Part of a small language model's weights.
Size: 13 layers, 8 heads of 64, vocabulary 2048.
Architecture: RMSNorm before each block, untied embeddings.
Training: a variant of SOAP for these matrices, 548M tokens.
Each number is 128 + 24 x the weight over the matrix's rms, rounded and kept within 0 to 255. Layers, rows and columns count from 0. Numbers have three digits each.

# layer 6 attention value, 512x256, rms 0.166, rows 183-225, columns 128-191
157101138108142087131123106131151114107102110118159157110143122115136156144168125120117141071106174137139137141091136124106150152088129122114140090139164117119098117183170152090088138127149091
142108135084139120128148132152140146108108141089196163116120081100103106109082139093117129128131132154134129089098169078128167158088115152135142142126140120106123108133139130112160167119139160
087128118160067125119123118125135122157154146121088126127142157118174134156117148114160107148133155124095186108100135135115089085100103166119127125144137106128135131158120132145106120122109156
162133127164148134115104084161093092109098136120100106142179116120177082143116131119133111138062167171132105194069118128145121093143168068111154160147098139102112145108151128151133140184173127
137107165173092113097134140111088182116109104172109152112102166153127103130136110097135147128140153158116134145095128140116154076130100114149130114163180109094098100123124109114118095114083119
129131153141132100103132103113096169158149153126148128149169149134133147127161113126131130150165116086180128150096119111125119128071161080190115147125185168139155157092110103144138093112099134
131104110084118114110129107163137125125148142106103132104104100158138152094097091091163093132106140149073133169129128114114127152183147123137101129108121121143136160135149127076115115111086116
098173111131122156129141120131109111107129131108119153137099168146119110138101107137124105144142137108130138130133158120132097126103149153122140105154138108123130129122136162130146143146139109
099131104119122117122110079143124111134157148145141128121100147164150110177117131162119099147151151106102158110131134136114125083095131136135112092115145146145127131104101105149147088095138108
106140149118138154095103144167149145176103163134126126149149127182147150161175130107131096083096154098080118159113129146113121102134093116138147148138127106142121129143135113123187146132135127
140183082104145112115113146160145117100105121159109099115125109102158165093092140093180155097160100115176154160102136120150155142108100138058104138112136088101091138156094100135071141143120136
144130125114149062161152077102111173107094130151145089165089097198109142138116175158109136111139141138142166113194135107125152110113157118108141089168164108136118122135094104123061138132109096
106126119116125134150155141115124141116158105094163133130123175134140106163140130093137165126133123122157086169120151130142143106146106135130165166150134127116139084150155139149144154118090134
120085108133154129136090178145123121130138122119148119139113148157170117087120158137118154116128125123112112148163119144125100104156144123118137081118119122133075111081155165137150132134122107
135120163065145136129144116132154069168099130119138125110197119169144111129117117143164069125133135143098120117133131094164144124134112121178104136151145136090134128124116087166098103144169093
156135145131109108196161125129153153123130136128116148151129121176140129113132116148142088122145112117118128099128118138108111129142078123130171095147152100135166087166100086151173153132139117
110121122134132080111102146105101145073132107118151128138144133101133132151143137123169143135109132144126162117089172139147104108124139125166153106157104112119114110119131105116149133176153137
126119123133196124131154137168153120130150162114133113105120143093117140136165097128125124104142161095161115103095154089106160136158139147150128110124152152104089119167081131136097159114117062
176093113154161167128120134104124136106106127199106121190126149127165128139141137146140108122161135138142137172118083104131123134129136165104119136151163112089110127144134148116130131113100134
129121106132114114132105096168092105130122160133126166155122099111154140125106107147133111147105127132121144166140119121161153163146118119148110118110138160115101120162129093134160157094140164
142082121154128101097147150103081149171108140103128098174134161130079124123090134150161096147103096127082140109090124137147105134134119115173144163171152147107150167136116109163097091119125128
125125138128113156151102107122101130124124130173118123167113119121137122130118180070190146103177145149129156121115147144148105116121091134128128124135089066130089074114126138166138103165142145
120099101122130120144147143139144160141099120106162165084098177140133118148158091154121178110092099107096146090157074105063131139123120095087133151147154139137115135115119165127133082098155133
125177106133088112104106137134124086135147100116114125133093139148142141134113161101149110110132090121186127102134134127154157123160079145097107150128115121150144179151114104116081118112133141
086127123108109122162125165125112101120089118101138160109130128094146135132143112152128109082122115086130111147122100153171139101127110128129145149122106152174119143128107136115093109134151143
130045161081126074109149148151100127123113142134203112110157116146112146107125127180150120120130125096104160129173143098100159122150142163126101134112141121104137078120143139111110166153110115
142155130117111157096144120115103110145150104095122165147170171138125153159131120095184116140108149141155143107115104131114150135107116110140156116156116132121098135122129164148155097115166134
124156179113151114122152138111152158105121089094131145110150101133106145120110117164114164077164152158137141104121127134166117142140161145093140134189118097116116118187118152138105123134186126
131125094125143125148084109145135139126118135107139139085105120137131110147127136113162147108116158122149113126107158167149155131119115146145120173125109114137116092142137099138149148160170149
115116114071131122136118105110137101138146124150128090102140100141099144092135125121151096092092093132146093131124135178124090126107136109159148125128131137098134129118129115115156080145129096
135140111148138121130156118123126138097108129118121129142144124165179107140122093116139119125131133136134123091122084115146123133156144109149125126149130187119156084157142122113097125110137111
115117143134085191112119121145154150121156156111129125113155143173132118138120120147143117142125113106111104098147130110133109139182117186162111142165151124172141122108136136107140132144144143
141099071126180123117133132118122124137155163138148099084117157117128121110119145131122102128137156110141125117146106117119107128115164115117106173119096112111122086129110131161117075092127161
106129139117163173122143186111134160126111122139117146095115133099139109127149142133125107115111145132117097133102131152141132112106110144135090146087126173151142170111136165082095112111099126
143121114124101170114141142131105118143140084096126143093114114128109121187061172095159151116112119148119133132116125123126133108134128113121107154120094151146134127102121120134165150181135124
133134127077137121126090152148137149117154152145167109073128105076161113125138084125153154117092116098134158152123147050103131108138096106177121146138154127173142128131151084126130106093130148
121140166135140128144161141099100138155112117113147117122095159143195121128143160153165115159156128093145091135093121128165148117134109107158112152124156137086098132100121082139124110150130149
141102121126114110160169188144138095137115135101084136156122125161144144102184116151124135119113144135118126129153144138165159133132118148129106161125129111136161132125170084093106139143096080
085153117111116156158138153140118127144120164155093124049155140159069184144117161091076128142108132110145111110097100168138130124154136148148123103126091163100095134155099125130119093092136087
110154126112133122144173192141153154129138106121121102127138098112138101172142117146090192129123131122154180140096100098131119134174180127116120095124124130138175151150125126148139098167157084
122156128081137161131118135148128151140145103183146110107141137155182142115115106120113171126138116122157158136088099118100171122140151111139093146132119130136142133160136148095112154141122172
134138146114145115140143114130101132104144138137146118126161102111141142114106095112108125065145144140152158165133089139103128069112168165155139137114160125116080086117131186151149078145151102
120096142086091108096125150109110149140138138124170118107178124116098145166116161150139143122115133177111149088143119146136132109142124123161114157105156106110143130151166167088094106122161156
# layer 6 attention output (transposed), 512x256, rms 0.154, rows 183-225, columns 128-191
093107107127150108166075145106132104146125147164105104090139191150103118118095119090112119114122150110148132100085170158150124087104158142166138133111169138111150133109123099105164143108139137
114122087134106102172160118130129102111117120160142090096147123139126184132063123144100144156134141092167136107131133163112117126098152113130158150099127118105140076085132135163133145164130106
100129093113120143134151089137097114119113191110108159165112139137105161154166093151138135171119079090103127163095128092134122106144142131126130126141118130082134167127139140118135126125118151
126119167117139093152096132096128132106146140111141140103126102152118095139123155093117140121135092133113124109122163104113138136112115157119174081191128129153140129151180125174124127167052105
142176111122137142103148116128145130111109152134124112136133115132107110117137147130102141150144094093108136147111160095113170133111116108140106152128088122140184154155112167084138107167122162
168120135114135153121106123138087155123153129110110087119118126116127128159077113148121154119158158139133159138145153182122142103128168147136114125171146090137130110126087099160141131126082179
116119128149122164135097147169172126130104181157190108124138106128105161128143142145103124148121106167137130132113149185159149160139135172097146129131141170151134122121102113143161095116177140
085129096139158145139100136141120106112137139120121088184111165156131140138116093101145091185166108116099133133127108113084093112137105117128116150145144137127072131110148121147132138142114137
119154137114115131136128119141140139144120165133139120153152127117147124131129095141104132108112141140140116092127131132142086170117098131137134142126122108068110149130141125116134148162122128
105155119143122080101129114143102110135149126114153154109134157150131123082106146119140115111132108122155124091129159096167082115132120104152131177146121157136129150142136108103123131116164108
114166135150138168116134166159136141123119121132108114136157079098071147075107135143127155088080095128131142148124095096139152117104119143145150133137154127127119155119144164141113105115125102
127152144169111107126104130152115130147142103091115123146140157086126117120160117145145146170094138145118146116137073112116095115111125157092145134150118103181153135125171115122118119142134153
112089096167097168113087117128120149113136090135115120144116112151112109111114115107157123143165153121126102101146102163110162119120137183106137120119143113149143147111093150088146099108160126
141146142118131142119134155125140117141128128152138163108174119117142167091139133128118120134106141120140117066134130117157148085139158162153104150153094138121117163120132132101114139178127141
144128152142117126127160101102092111090143130135163107136120170125148167135150089133065141146124148127146150123124166094133100139120100127170103164134118103139105123110181131086090074134049128
111128102119120126121106182143146138135080083148131129120162173151120129113149124166130119117137107150092127087166145114133095112114118137109114176135120125140119123157129149148098125117152119
108126134124156142107131154141178117077127145109108111136095117125135116137171128114121173101151127135121087157174139083113099138147153151103122103106130138124098151149155116161048100117086139
137163135161115099104108098140122128137163092150153080151150139145156095124128110131134152088132122115135134124133129136149119110083135095102133122125171129097120125148070139101105154140107125
117168143099113143111137134147133120156158130134138124169135110122150108138118171113080118138119132134115104083131114124116144104129136151107133125179116127119112147144125116123142120146151087
140154155085109118100138090164139110116126151148093162110136147134113084120119087151121110123153111127085111122148127141093118131095100133107103101138140092138120148129166109117156172143135104
114129147144156088160097115122094094166154106125103125107131120107115163157140125107120120093115108137087130141122174135115134097156138178136092089120119125110118074097105135131115116142129127
117153110154153133133087162136166115095106108109137145129120134122101109109154095125158135121094125128102100153094094125106167126124117121105147141130133128128093141123130080115112117059096095
109144104154109115147150144110143096124113092145107100154165132100145090115094122110147136129112142113149154087114207138120106117166132133137143122129112160088127095111129138119143152087138156
146115135192135140118143129142146092120107125160155133118066085140051145138121133092169115131089106149145140176146132114149112196138129118115135140127130136117125100098147149099112128156110138
102149118131116158136150128102141134091149146137127163116132113122140156107119122096142127091134136114124134139034101090122117085136107130111114114108098138123088137114159146073123160118083173
129117128134107101121158133150074179135103100138076132151132143098148117088123137129123121138103149109069123124155120106108138148140139128127100117111126213124168129143145159088143098123119103
111109151124149120140184165096067105127131103125129104152121098103104127130124088108149137136167108157125135165154163133148155142100112083147130092150108131132121117118149161151122121111084111
115135124110124127115121139143136123093143142151167128138145132136167114133151126196181166126132134151144143160117162156124109114075146128138162166081081147134117113120134154101120122121076087
123145137101134139133102104104137111134110152086106136129072141155118121099138135119151159188121105082081134107148096124138130130128143153141125126102159122117108150143067130114112110114125162
108139098122147124094095141083113138100132178128119184126112126148153154114140133121108160155133137164145132149161137098129150152130105102151104117132109139157130137124159130100150120161109104
152110149128159085148112143162099123126119139137113107139124102119173138125138128114120123138128086140155134106135128140124118114124103095156137148148101119076075097113103148111130119122122138
154107146150099104107131115089163131127120116120157096149109131127145121145131098167128149126155110138153126105103135172085146146153156099119125161111151119154145117126088108134106140117134146
115128150103128168110111153139076119120111114125070115150119148120180129134152094077140103153150076149148080062171141133114157181122121153100128115101116148131153136090127123117072162146144097
111139116117118114130149072118095130109107185126127155126119144121132144144114153086163154111149124095112148116125099084149093134139147127156164124117135152123091156122124111162103142084127144
143163146057159138114161178156103109110146114144168115091144125138105145114116123135146118177142140120105128108106146167124122131130112146145170102113173148164093126103118134206135086133123131
107158172167092152153157105143144126100123092114060160100117148152152098139164102178161197104144150106132119115125134105093128121125095166159090134106183130119134133143108154111118163107124136
105129109110155119095097087149140150153146134106130092112084175147115124170118142133155145092114120119132145139123157118116160132127102132122108097133135183123104135128119147133091150132175147
141147131111083085136122130076138137131135147131146130107125126193175093142135097152125112120139144127089109111126103107123122112118155116104076112157107123122120126136131135106126145131143115
131098145125156084137127148136049106126130137135111096087133138168135131127127093158139135110120129120119164108142111142148146137132125085096112170115102149123101152086146084168143100139126124
093135117137110122147200175122133135136126118154152152107136141139122119129133117179128147103125128145124100133136096108105126129116168163152182141191144132126127144110085115107111144140120131
125122139174168142119145118101144147147125122132134142101147147104077091151143115144138149095136134093129151160143129116163145103120131133124115141115137105114153125106074139135146125141153137
149105104109147121102126140137104128076134165127139131127146140111127141132136108133153109099176114132111181097149122155111154119103146156120121123135110143099113115120118105106133105107113152
121122129136123135151114142136127164083107139163120166115123108132109112153161126135171135113126137158128161109138123095104114116134145129143087118115105114130154124122148156100106122085112158
# layer 6 attention query, 512x256, rms 0.16, rows 192-255, columns 128-191
142120106124106161148112144139132135125127127106114134098114118103144135135110138093162160126161116115139118128141105137116151118140113153146156164134164155114123119120151124163147094130124131
132125156129143151142150123109123127099123132141106117104098140118137104129141145148133155134139115125124138133131116082115122140135172134155135145168139154144115095112130155099131094104143136
136096117169140139152137157148151160144133150127118115148169139124121140126095122087117113137126182131086128101124126149145114109101108129137103085125121153110116122134128122119106100145119142
146144055139127110124122116143106124149155167123156132182128144140153168095138108096127096128098097120136166140112091125123125133118122115101101097102107132125162099129122074096131134141108148
122106141134088152119122065136156122143123130106163096113121110126063153133124142135127102146114142132125102118125100120143110116134112162100116111151152161131129126151123155144120171154147081
114115128121122125124146140114111125117139130117116158157142088133139172096152138086111153145087106142111160141135130110123080107106154112141093140134100126096158149112143077150113113134154099
098103128158165093129125132134134147120155119150128101112103154138147141088149126109126118114123099114137158091129123145130115149128138120160110142182084139126146127075177119146144140137140099
133109134117116118131140140153108111115120155091131129146113147087148143148101145131122079122121097117118150125125149131112124130141119149152123154134131109115125116102083144135144108144100129
095120131126177105148208136084125178145149151138162116114136091144109143167147129196123144090106132123138145113075137145143127124129136118099110142118152147157119098123108114170148147101165106
146117127140169137170118108144117148110106116125120159091139147136112120118109152192137116132136151153138134119098157125143110111143155124138145125102096128126084133130164130173112149127176111
101130132144115114099137119139071145111139170135107115144107163094176176121143158133082129120138119115128152124074127132143168124160146080087135131084109155115188129092140140123138110121148166
112124106143098142132122098127142124161142100169165104158160086144159110136140131139136166133116153162138096138148138110120211121111129135107097144135111145136134131172144118133171174121148108
126090125120153114126120145094131145095131143130118115124147131125186137145141133146131112132110167149103140130147149116105091112140125119116128095174173102132151099130139134133097130162138171
162115156147090128159119098123112131127145131121124098148110140139104149104131101155142151122151166150133167148149147114136102152123118061132135134122172116122130107098129166155140155134117082
124123134144114128130149090135170144111134097105197066163109111152095146112123124117135096132114141168149131136135145127130140149123134153156126139113117135140095110121132116163120176129142080
179151141115121115125112132095170142143129117149119166110109111119175095129122092127120122126069138154109131113182158156084129146142194176094124182135130150120155150115086145161122166103091084
146139097119170115143109151125100134163123153120056149144111171157166158121155134187116154152133122130134108131128127214165126112141140091121132125090130115141094144130130107111129125133137170
172150108142165112135105121144154112125146135115122119131092131122124135118139169133168135099124140147167110184131140181102127154152121139169130111133098123148142099126116145128115142116131117
137124086105142119087084130109128108127121163185095131110162122124155160137096125101180086078094094148142119131134117082106126138154147097135093108103139067129148115112132151140152137160159100
122121150166073114170166126115133151094133082171126145149125146093149084129110141165106130118165077100119104152134091130132141123104106151127118122119138129174087153151111159197149134116140145
141094184133116178133118113095154126151093138099147122127087115168080119120139136131173164150129150130165126157136118132099117124096119137125121158091110119137046134148121142154104127110123090
075140087122097130122161106172111088146110096119122140158111145130103138121121172130111130140137138147126173123138151124114158081143133139083121084165087074108108140120139078141149137122131120
136140111150109123120124102170151189113077119115149094107112096126130104126098118163110163090127145122113098129121143123112118149170124145162132095160175112124177136134149163165104182113137145
181111132170133157145115087104129112113136104088141090120137123138168141126102113142107111144128158142151132140124096101133126117140099104087122110086108108163102058132133124159124112130112140
124146114116156131159132151122113090148144106091096114121087078159124128133127110118119137144100135079161119152164142090070135136121102124150124180138089118145105123127088130110133113087137068
109139102074131119093165101166146133134134107135124145151118096172114051171136148176154095090164137181116097142128129161116129106148130145110133149140146074116147104093123145131122158108120166
135141099128109119148135102098111097155157156137109095142131128093130175132164158194124141115148079130138116093115174099158112112144125125084097131103122153105158103102077130116203092097122134
088114121147175159165145157108158113152121090106143118089118150131105142157104095073118115131131088096055120128106169097091142152143088097092136142140149141153116153107151152100102080121151113
151133125140090156100149110133150142148164136143098149159094083098153114134122141110143131130103145107108113121108148114125126125154089116103122118123099099110139167095135101110156104125145162
090128149122126151131127141131107128118133158138152107131109122113157135124081157117167128095093143136118086103150137145159139105164165139097189113137121151159141107093135062130109120139107077
121144126098132147116145111115130143156195149095121123185106158173128126144091118111126145125142140142106097133148146161145133092141075106122143153121075087113132133185142174154093141173092109
127164097139126150125109138103091118126150107135122117095103168096127080141112127135106154115141096145105088102142151129124102117160147134126161143114137090099123110159146133095173177115095149
161126130089116104079157135158106124105127124166093117116106124121141125121128128161136105114140144112102131104105144136123136111124201118126126175129084126091112093152154145105168102130109116
105105100162120120120166079130153140157141103134156140134120137131127159105124135118152089141126078131166102118108076140146142107109127115130078110107099161125151135143117127086111131129169153
117099124133146108138183114121139124119123111127107124130137129116151107106119157151153137110103144113118093124110129126108120152138115161127124118129108130158133099130146131129134137108121136
171108132113133132117112129154131122114117153097146122143115130131137130120148117124138127143123167111171151106175112128114079133116122128133120107085168117138113078093140176138097152148098111
123100177133156142160143121151141123085154107183131085131125139111113116149153121130151135159106096138108111114115162116092126120113133104095151154132130142127140144122083125145160153102136124
095136115105119137115111183126123100120118115126168109091151116157133147165091129100106124107148091087151160196147193122143107110120106163145167138127085172090131114153123131121150126112133105
107123112137091138140133165099129143117121094146120131092146122126138101144112127156119156130126147162108121122152145125146150123141109096129133120118145118186080107138153107144097139089107130
089104143115103171113125121147111107128116139078104133137144140125126116141122117091112123139128140139155140154154124153139127129120139121152105153156146140115160118122098136098139130098123145
133138113113127074167114131135151167127131127129109169116136139126104121118157129113147146135157107125123110149109101134112099127131175128127161127133125169115144112137101128087135146146131166
108122093150132084142119097118178141138130119173157137159143093135148147147150111135125124126082128120109128101131134132132126147146119116152137151118166157135148122123132122147144125139108105
125136124123179132131150162169079112145141110124097129091116159140118164137137118166097152178147138153138134144065157167115124126117186124190150099096128153141118074086150160116142163106153099
120109121118152104103155080103137122133124130135186148114085102153130128133120144117134136163114129140126133102121114145140147178099152159118111105112157129162192126122097131070157103165125167
175083119145120132136148128133124098143102114131139183098115114118143127130112142168106061158095146132119191094128132129116123163128105143118144154129136125136134129163079148129112116145119099
148182095107099141160148072154117088136114129107122162133142130153164140114124128165107092114140101097134102113152063069117125150138136130162093155154080077111172095111167079119177119144154085
164117139091109078120165107134102120137131117149143129129181148100136204145130126121131127143094147173106107104120128123152147143165113111179140125154173117122168125114170136167101107152106096
125132107107112118130186125081122103124136152120115122080115140162125129101102150124142103125101115115126119113112044091099067150139135127087103148117126134126133141130115137092145077157143137
128091144162130110152131146117148133163109127114112163120133121144146197144131129135114147129133112146132134136135170150124099160096152115174137155120138175142095126158134181137145104131122142
152130127112108148172103129131140070134152083117116097132162116138125169111144140161134152152107122151153132108155125118138188117117111132130160117106095163131080131145090143115124124140128128
142151150096145119156090173105114067161107152093097083112112114143154118147115098129095115170115145120076148122128162147124092124130115132119102089098151147114102138104125099185100150148144115
070097093130170087190132079125105114110171113131080138141137167110136153100104124138144152108117058079139106145126123104175123118151150098123065126126162117083115103110107130136111119121179128
185154129104116122110117113137128113150141119118142106184096136083133101086144138133096055081130128136138135124081121176172134171118132110134122105147123108108123131118114098119117165106141136
106089124086127123108125149130151147118112127088154145118154103127122127139163140143128104112154133146098154147129113126143136123097167085194141150138103130106120116131136162118131126078097103
113141174147165152108156128101112123173150145124156147115132129130104129130139106147088122063192120133129123150131097156113101119156144146133131133141146147148157121104124160102157079102102087
138104141084138108118176127141120146139148123136141188159148096155126167136131128138135116132159096116148145152129169178142133093126117110156122046123141125172089136143142117125080144130117140
149133120156116058132122079083126129112125131135131109082124090091166125147120106123165113140168140125132105101134113112158162132149110134120144101119098065147134183132148117135129132134172141
146094105155098129121144142125131115127142119154129158153120145178176093131127136206133143160131104149175081154131146140112107173128123132111124153112128113136128130129161120134156148162147118
166127155068140153066149147169136147114122173124126166151101108151131112142123097102125111164168125121108105163144072145179125159099085143129130096118109122134128094157119105087156143123114163
089130140152126125148072124167158119109087130078154102161149144157156100133124149147113120143129121125113139123162146126102118125118109167112128135118164153107137148104066156130106125148147116
129071143093096121095114133179180155116082127125140117157134134162153172138139117172136152166116066125130118137136097164160103156115147193101172161151128161114118149135132154144107165136147091
173133152078151102099140148134146155150132148138122112174101174072090118137103110129072120168131102191143107098130135143116170114146144170128125141142094110123105141118135109132149140140125128
064113129133108135115139142119124116107100118135128140141125136118155139140138110104167110162148148138131088095144102119125108102106165072119082140145136098117131173126086103124146094148125173
130097070145123145148090170124150095162117132098162159153127138132143170134097166143104109184127130093106128146163081092122168101171125150114154125120131112098138133102136126132142121146119131
# layer 6 attention key, 512x256, rms 0.165, rows 192-255, columns 128-191
128081138113129155092132120137126152123122136154152126113145164146105161129143079135102114111139129137134106103155123110128143147099137124118127139165108130103122141136124117126116161094128118
118108122078169158123111148152122108101155128100140141176119136122086170114151115123143143138147132121134127131131088161141150135118130156123123137120113116131148104148090119110109115127125127
141153132105116098130147137143156123140139137142136149130138142128155136159128132121105130155113127149164118153139089109116145108140130126121130103135157138155076114116136115122137152174155141
108136111114134106171138117093125135174114079129151150112131117124110126150082148148135184156098153118106123127122142097088092146112099122120095113125121120110106147137151134124142174163106120
153152087165121109153138149120125140117137137118135144168121121149139152110114102085106105135106125127073128101130143121138154161128146099126135125131133138127157144152098149161105132129105168
120124129167080150115144116137138131109116100124129169128173115142165110089134133155129096169143162172141089140090131127109136127122114115096104136127100111107092108136135174123140135145139119
150178145112161112112157116099146140157106135177127110123152133135107126131182160094127109088121101126091122109133120095089142091142117147095142141109144126137115149142112156127112110177111161
134080131104151147111099149133145123124120114109113158088182162078127120128138134130150138146124111150126089156107121144140150107119134119129105091144108134128137170145129097120136144129103120
112132107177174091111124140097101126192123108145129099156099161152139136091111140087131135103120144116113126154139163131124143106133150140117131109118118121143111146141109196121129130158110148
084153168131121113135132112091148143154130122144150154143135128126124119138163140107107142150098135131117136144148141127126124108145106094120127144094133166132136151140079113153119144106154128
139161130147138127097167124126193134105108144156150118068150151128141130157120104159169115068140126106145135141124141119141121080106117140127154131153173095186149135128134154117135114147118136
098174142167104137192091142082138141091138139144149134108120122112136122161130135163136093132120162132156122120131113121140121137120112130123131083133144173153083101137148104148126139125131126
143121119128075112186130139121112122157123139102122081118126120138161129139104120107102114108131118110089123062152097108119115159111099120104112078105120199124115141137071157127106134116156115
152164151127135104135190156174108099100107135176095160136119124153159109163140136114151152103132146117180142113121131101130140116190124135143124140142147113118148128078149112125127113132125143
143129179116109129173144121093119123134125134191181134131139124123159127170143137133086134153115123120089132135187095174150136181144080104083118153128118155176140115132081087108114146125084133
166119128064075102177116156139111140173161141153098101139117100105136126153149122098117121119149124117139088092141127149154100155138100133110117073107128139098134103096142081139099164101125122
122146136160101122161086158106134112092135154181175090071125181089126125147098103129118130137134144139130111129148089130163144135149098129135149162122172138179114132120109060149115153105099173
078142118111097130136138114176089101161139123134133144122106131098102129165183137142142141051138132153138139129097110171092130090109089108156127141055115138107112117141124119122123152141154120
114145121155129115114148093109155130121129138091109133081123048154175153114113143103149122158177093171167163133088142127130151101102177090165151161131104145159109107142130114135142136147099127
136117113125125141132148161127138149117133094176140109106161100113186112134117126182112127149102172113146092103164091117140172122091136134093175139114126078132098147142106123107124127107117131
109104129088101131058140124126111130158168113090094100119128121135099100110164122149111114136128121145108141153136107092121152118145114096106136085137096099114163101126104148124153084100216067
163101106113122151104111089144124102107124095115141107087124098117126115155113151118110102125137114092131119109105114127164099147178095102102118081165134111136136165078141173147148106119167181
128112142119145141177135133164115108112126143101186116083115152150142110121130096109149076106129116142192114105171121116109144122098148159101133147102130091136118160155120133121114138170122117
112123125148121154167136079096116137126127137112145139096128140118133160160120176177140155140119129136165132159129148133111127131102151131113092136086091147169133139154111134105168113166168097
154134136132139159100103087114172114170114125128074157185114076137089116097123105117107120145125147158190164116104148142105088137134128096167127122131090113187154133156101082114148096134114144
108106115158127135102148140123113108064143148148108108154112090110140107138174153122114093148122146177128107128106146153099123160143116147130188099103123154104117100161138100142126157172077137
135084083079127100180142135138091089145135120131146166113115117145132179128157082203100109091137142112102148139141148142094112137093092167126124183062087129177110128094101072164114103113138151
154133094117104117092143120129105168144112145071155134130118125141174153132130109106125122121125141136147094147108144115078118150123148109110121133208160171106157137158159149087121137139119172
131108117131118145110138157139095124128089120134125110131139143138083136140134137117129135110153100169086132122151110145128133151128111105146127152172098145152156145099146141143168157127141160
125101140089119124146120161121118080124158141114151195124097104135134120104138140109109147144132198128128127129150126143131150119125098102129111117188106146156069065138184147147107133131156148
107147082196064142101097142206088136130119130122133130132097146149166112139123145145124088109103109124118127118114141101162140085132081113158149142165130127160135154127139149152173095088136149
111123114132112128079132136131151127106115148126080071125087090051143153121087121146086113119160137113094184121107121142180132131092143159139144127106110156094134166105142119145125110093106124
128111089108142148083104152136129127144152138086134118145109122135106149097105114123121147133154113115146145132135116140143144149133101171125129139166174081155114127141091104151127089107128088
138153119128127086134145147090133124121113132119113165159121119122161129136131147101127141118112153135136134128151135141127131114168134099106134112136155112105118162093102192109101128145157154
145145111183122112117103101146136123161101142134136127144108109141118159093141122117073071125136126127123153104136130129162106095151113105107132111098111123085172145145091156084148131165108183
084146155128162137105104125146125112134128112142169110137138127118136146111127126119123133114131114108112124131071114122137160141112138143117140151151132105104136125135148107130139099098127151
131089120132095119146150132123117126130093117095113120116114165125119069131126134098144123129141114145131120137147097142145116138098127153160104121161145112120122124138154121114121168128134146
156138116109152138086134128129101172109113138150083120130101104137124117100151093153101106086119160087113123121137109101164135152110156180110129137179157107131141130127155118119121123117129090
128135145156121133134118119128115110150102139173123116131160123132131133144163156131162102094152125147158105128138143132120148129097110152159112118117135182136103122113115109089136111161130111
141145147118099170117127144184169103150111116154146145152173111153140164096143117156107108104152109104116145104133113131089128134136129143121095114168174110162100138108149151144141110129137141
149087108119170146150106132117132102116119117111119143133123178130136100140136094145098107149137144160131137121112132129116122152149106139153076144098149146117113149154120059115108132158100150
153157164120188139138136134087104140113156117159146118120151135109118127101130148151159113157099113141122108103148148151136101153125146153088184150106152136136154114167084113126132124132103139
128150139131133105150144103126151149153087181115189113103120103113112118134149145129169102095162167113183119143163104182135106121133091138140138144165144132128129111132132092121153085091124158
089130146139129102132119141134157095161158131154135114165189157100117140131121150173150114177144120092151141110106172134118104128112105116119112129098089101128099160141144147168161096111131111
113143137117148082105146188105122141117141134097126167158141108123136144127126118096122140117092174140079095106106108106137125115150144110087127139120164119111136106142113126182107153100159126
143135128096137129110137097133116129110148133143090136134111108148127104144129119118174133111140097104138124166056157122111136141189112112126129139110072105175091095158119169153164135116110084
116140149088124100130109090084129115108149128096151116062156134118118179126132111162142137109098096133139165150157113099080145117127129126195159174120096114178134130143120109170121109123115142
091081133164155135075133121139139116111132149139133134175114113105135136161130097142160153126128107120089098144127125146128144091107117178150113088135139144137137181107142133174139106111173155
154124137123142107157084131141096165140128128105138099159121139125150127142106114136114100077125156121101155146129133123139162095123145147070194156153116078120136128138094110130119157136084152
200130109123141116096084136122115116086156108146087160121136155118154143141103133155099144172129138137138122115122121100121140122134150148138101149146154134149099092116107055147137147086086156
154115133137133157108089134084132105069133149130133116091116151093128121088107152147148130123149124142125129114184115143158116115127115136103146124154069145130127122125096071113123084143137103
162090140125123121146129093115111150103156127138103102131115176182131150171118123100107103113123163135160138138134109192122129122133169096161122106133100123130168153141134146145144130119129115
146144113097138128139137117157125118146165145120124166065140149154076129140155098128106116123146143101171117134144058185170131109120120155083120093114085089137098113110120113163135123100146138
101131146109147138134142138103132148113107165114090167122152133141128095141142144161125136160152147112105104129114145107120129093131158113167128113135134135076161133106125101086138170137154136
108110119129090131099141134150118151147145142132110117076158083125121138145134154114133130154161187137146146158084138131151139131103195146136141093111132066154129100128144135108128095172179133
184137111102142131130094116195120146146127130161138133120094120103196100089112156144099153158153146138155170145151065131111189126136122149144126156122100161130137070163118104155114114117145135
112134097175190103137131113125191103135122083137169100116217138118138148136092158174179161098103127162124085102142135143098134128107124136104111096100094098138142138115140176137108144142050131
115078119136103125119160099147122079139183148145106161119152172085164113133134101131129081188139108139100135120132159127111125101157148154117165130098083134128103099141086122143122141083075097
151121116119136157116082160115180115072087161118128164135123086155106125116157109109128115154094117137157071159122113164126138096121078126113159084078161127119120129110097149075088184120161151
133077145146148089104107167082137131119126138155101152099133127169131181110093143139111133131132108141101120120086118166114141137145163129072159086147133189172118145167112124186107134113110117
137161119129188112113177134127118107112157109069073155090157138108167130099116110146123111152135141136102109134156158087126160136134146078096098100119140160127084130092058150105119130152142143
096149141117141096104091136127119107101163112151113144100121155113141164081178112116135125108111106162081140124148101114146113128117147082182150105163124136123080145137112132128077125134121190
162098113147141122123125149134103159113124098114082145142138150116118124151115176092082080129167098155034137103112148102153154084083107088091114113100073148129117189117146155131137132131159140
143118104113089120111155094149129061183157134095160136165125088154127147157135161151106160105121115119138131145094063148181167177091178138127140142112120094104138151141074110147069130084143140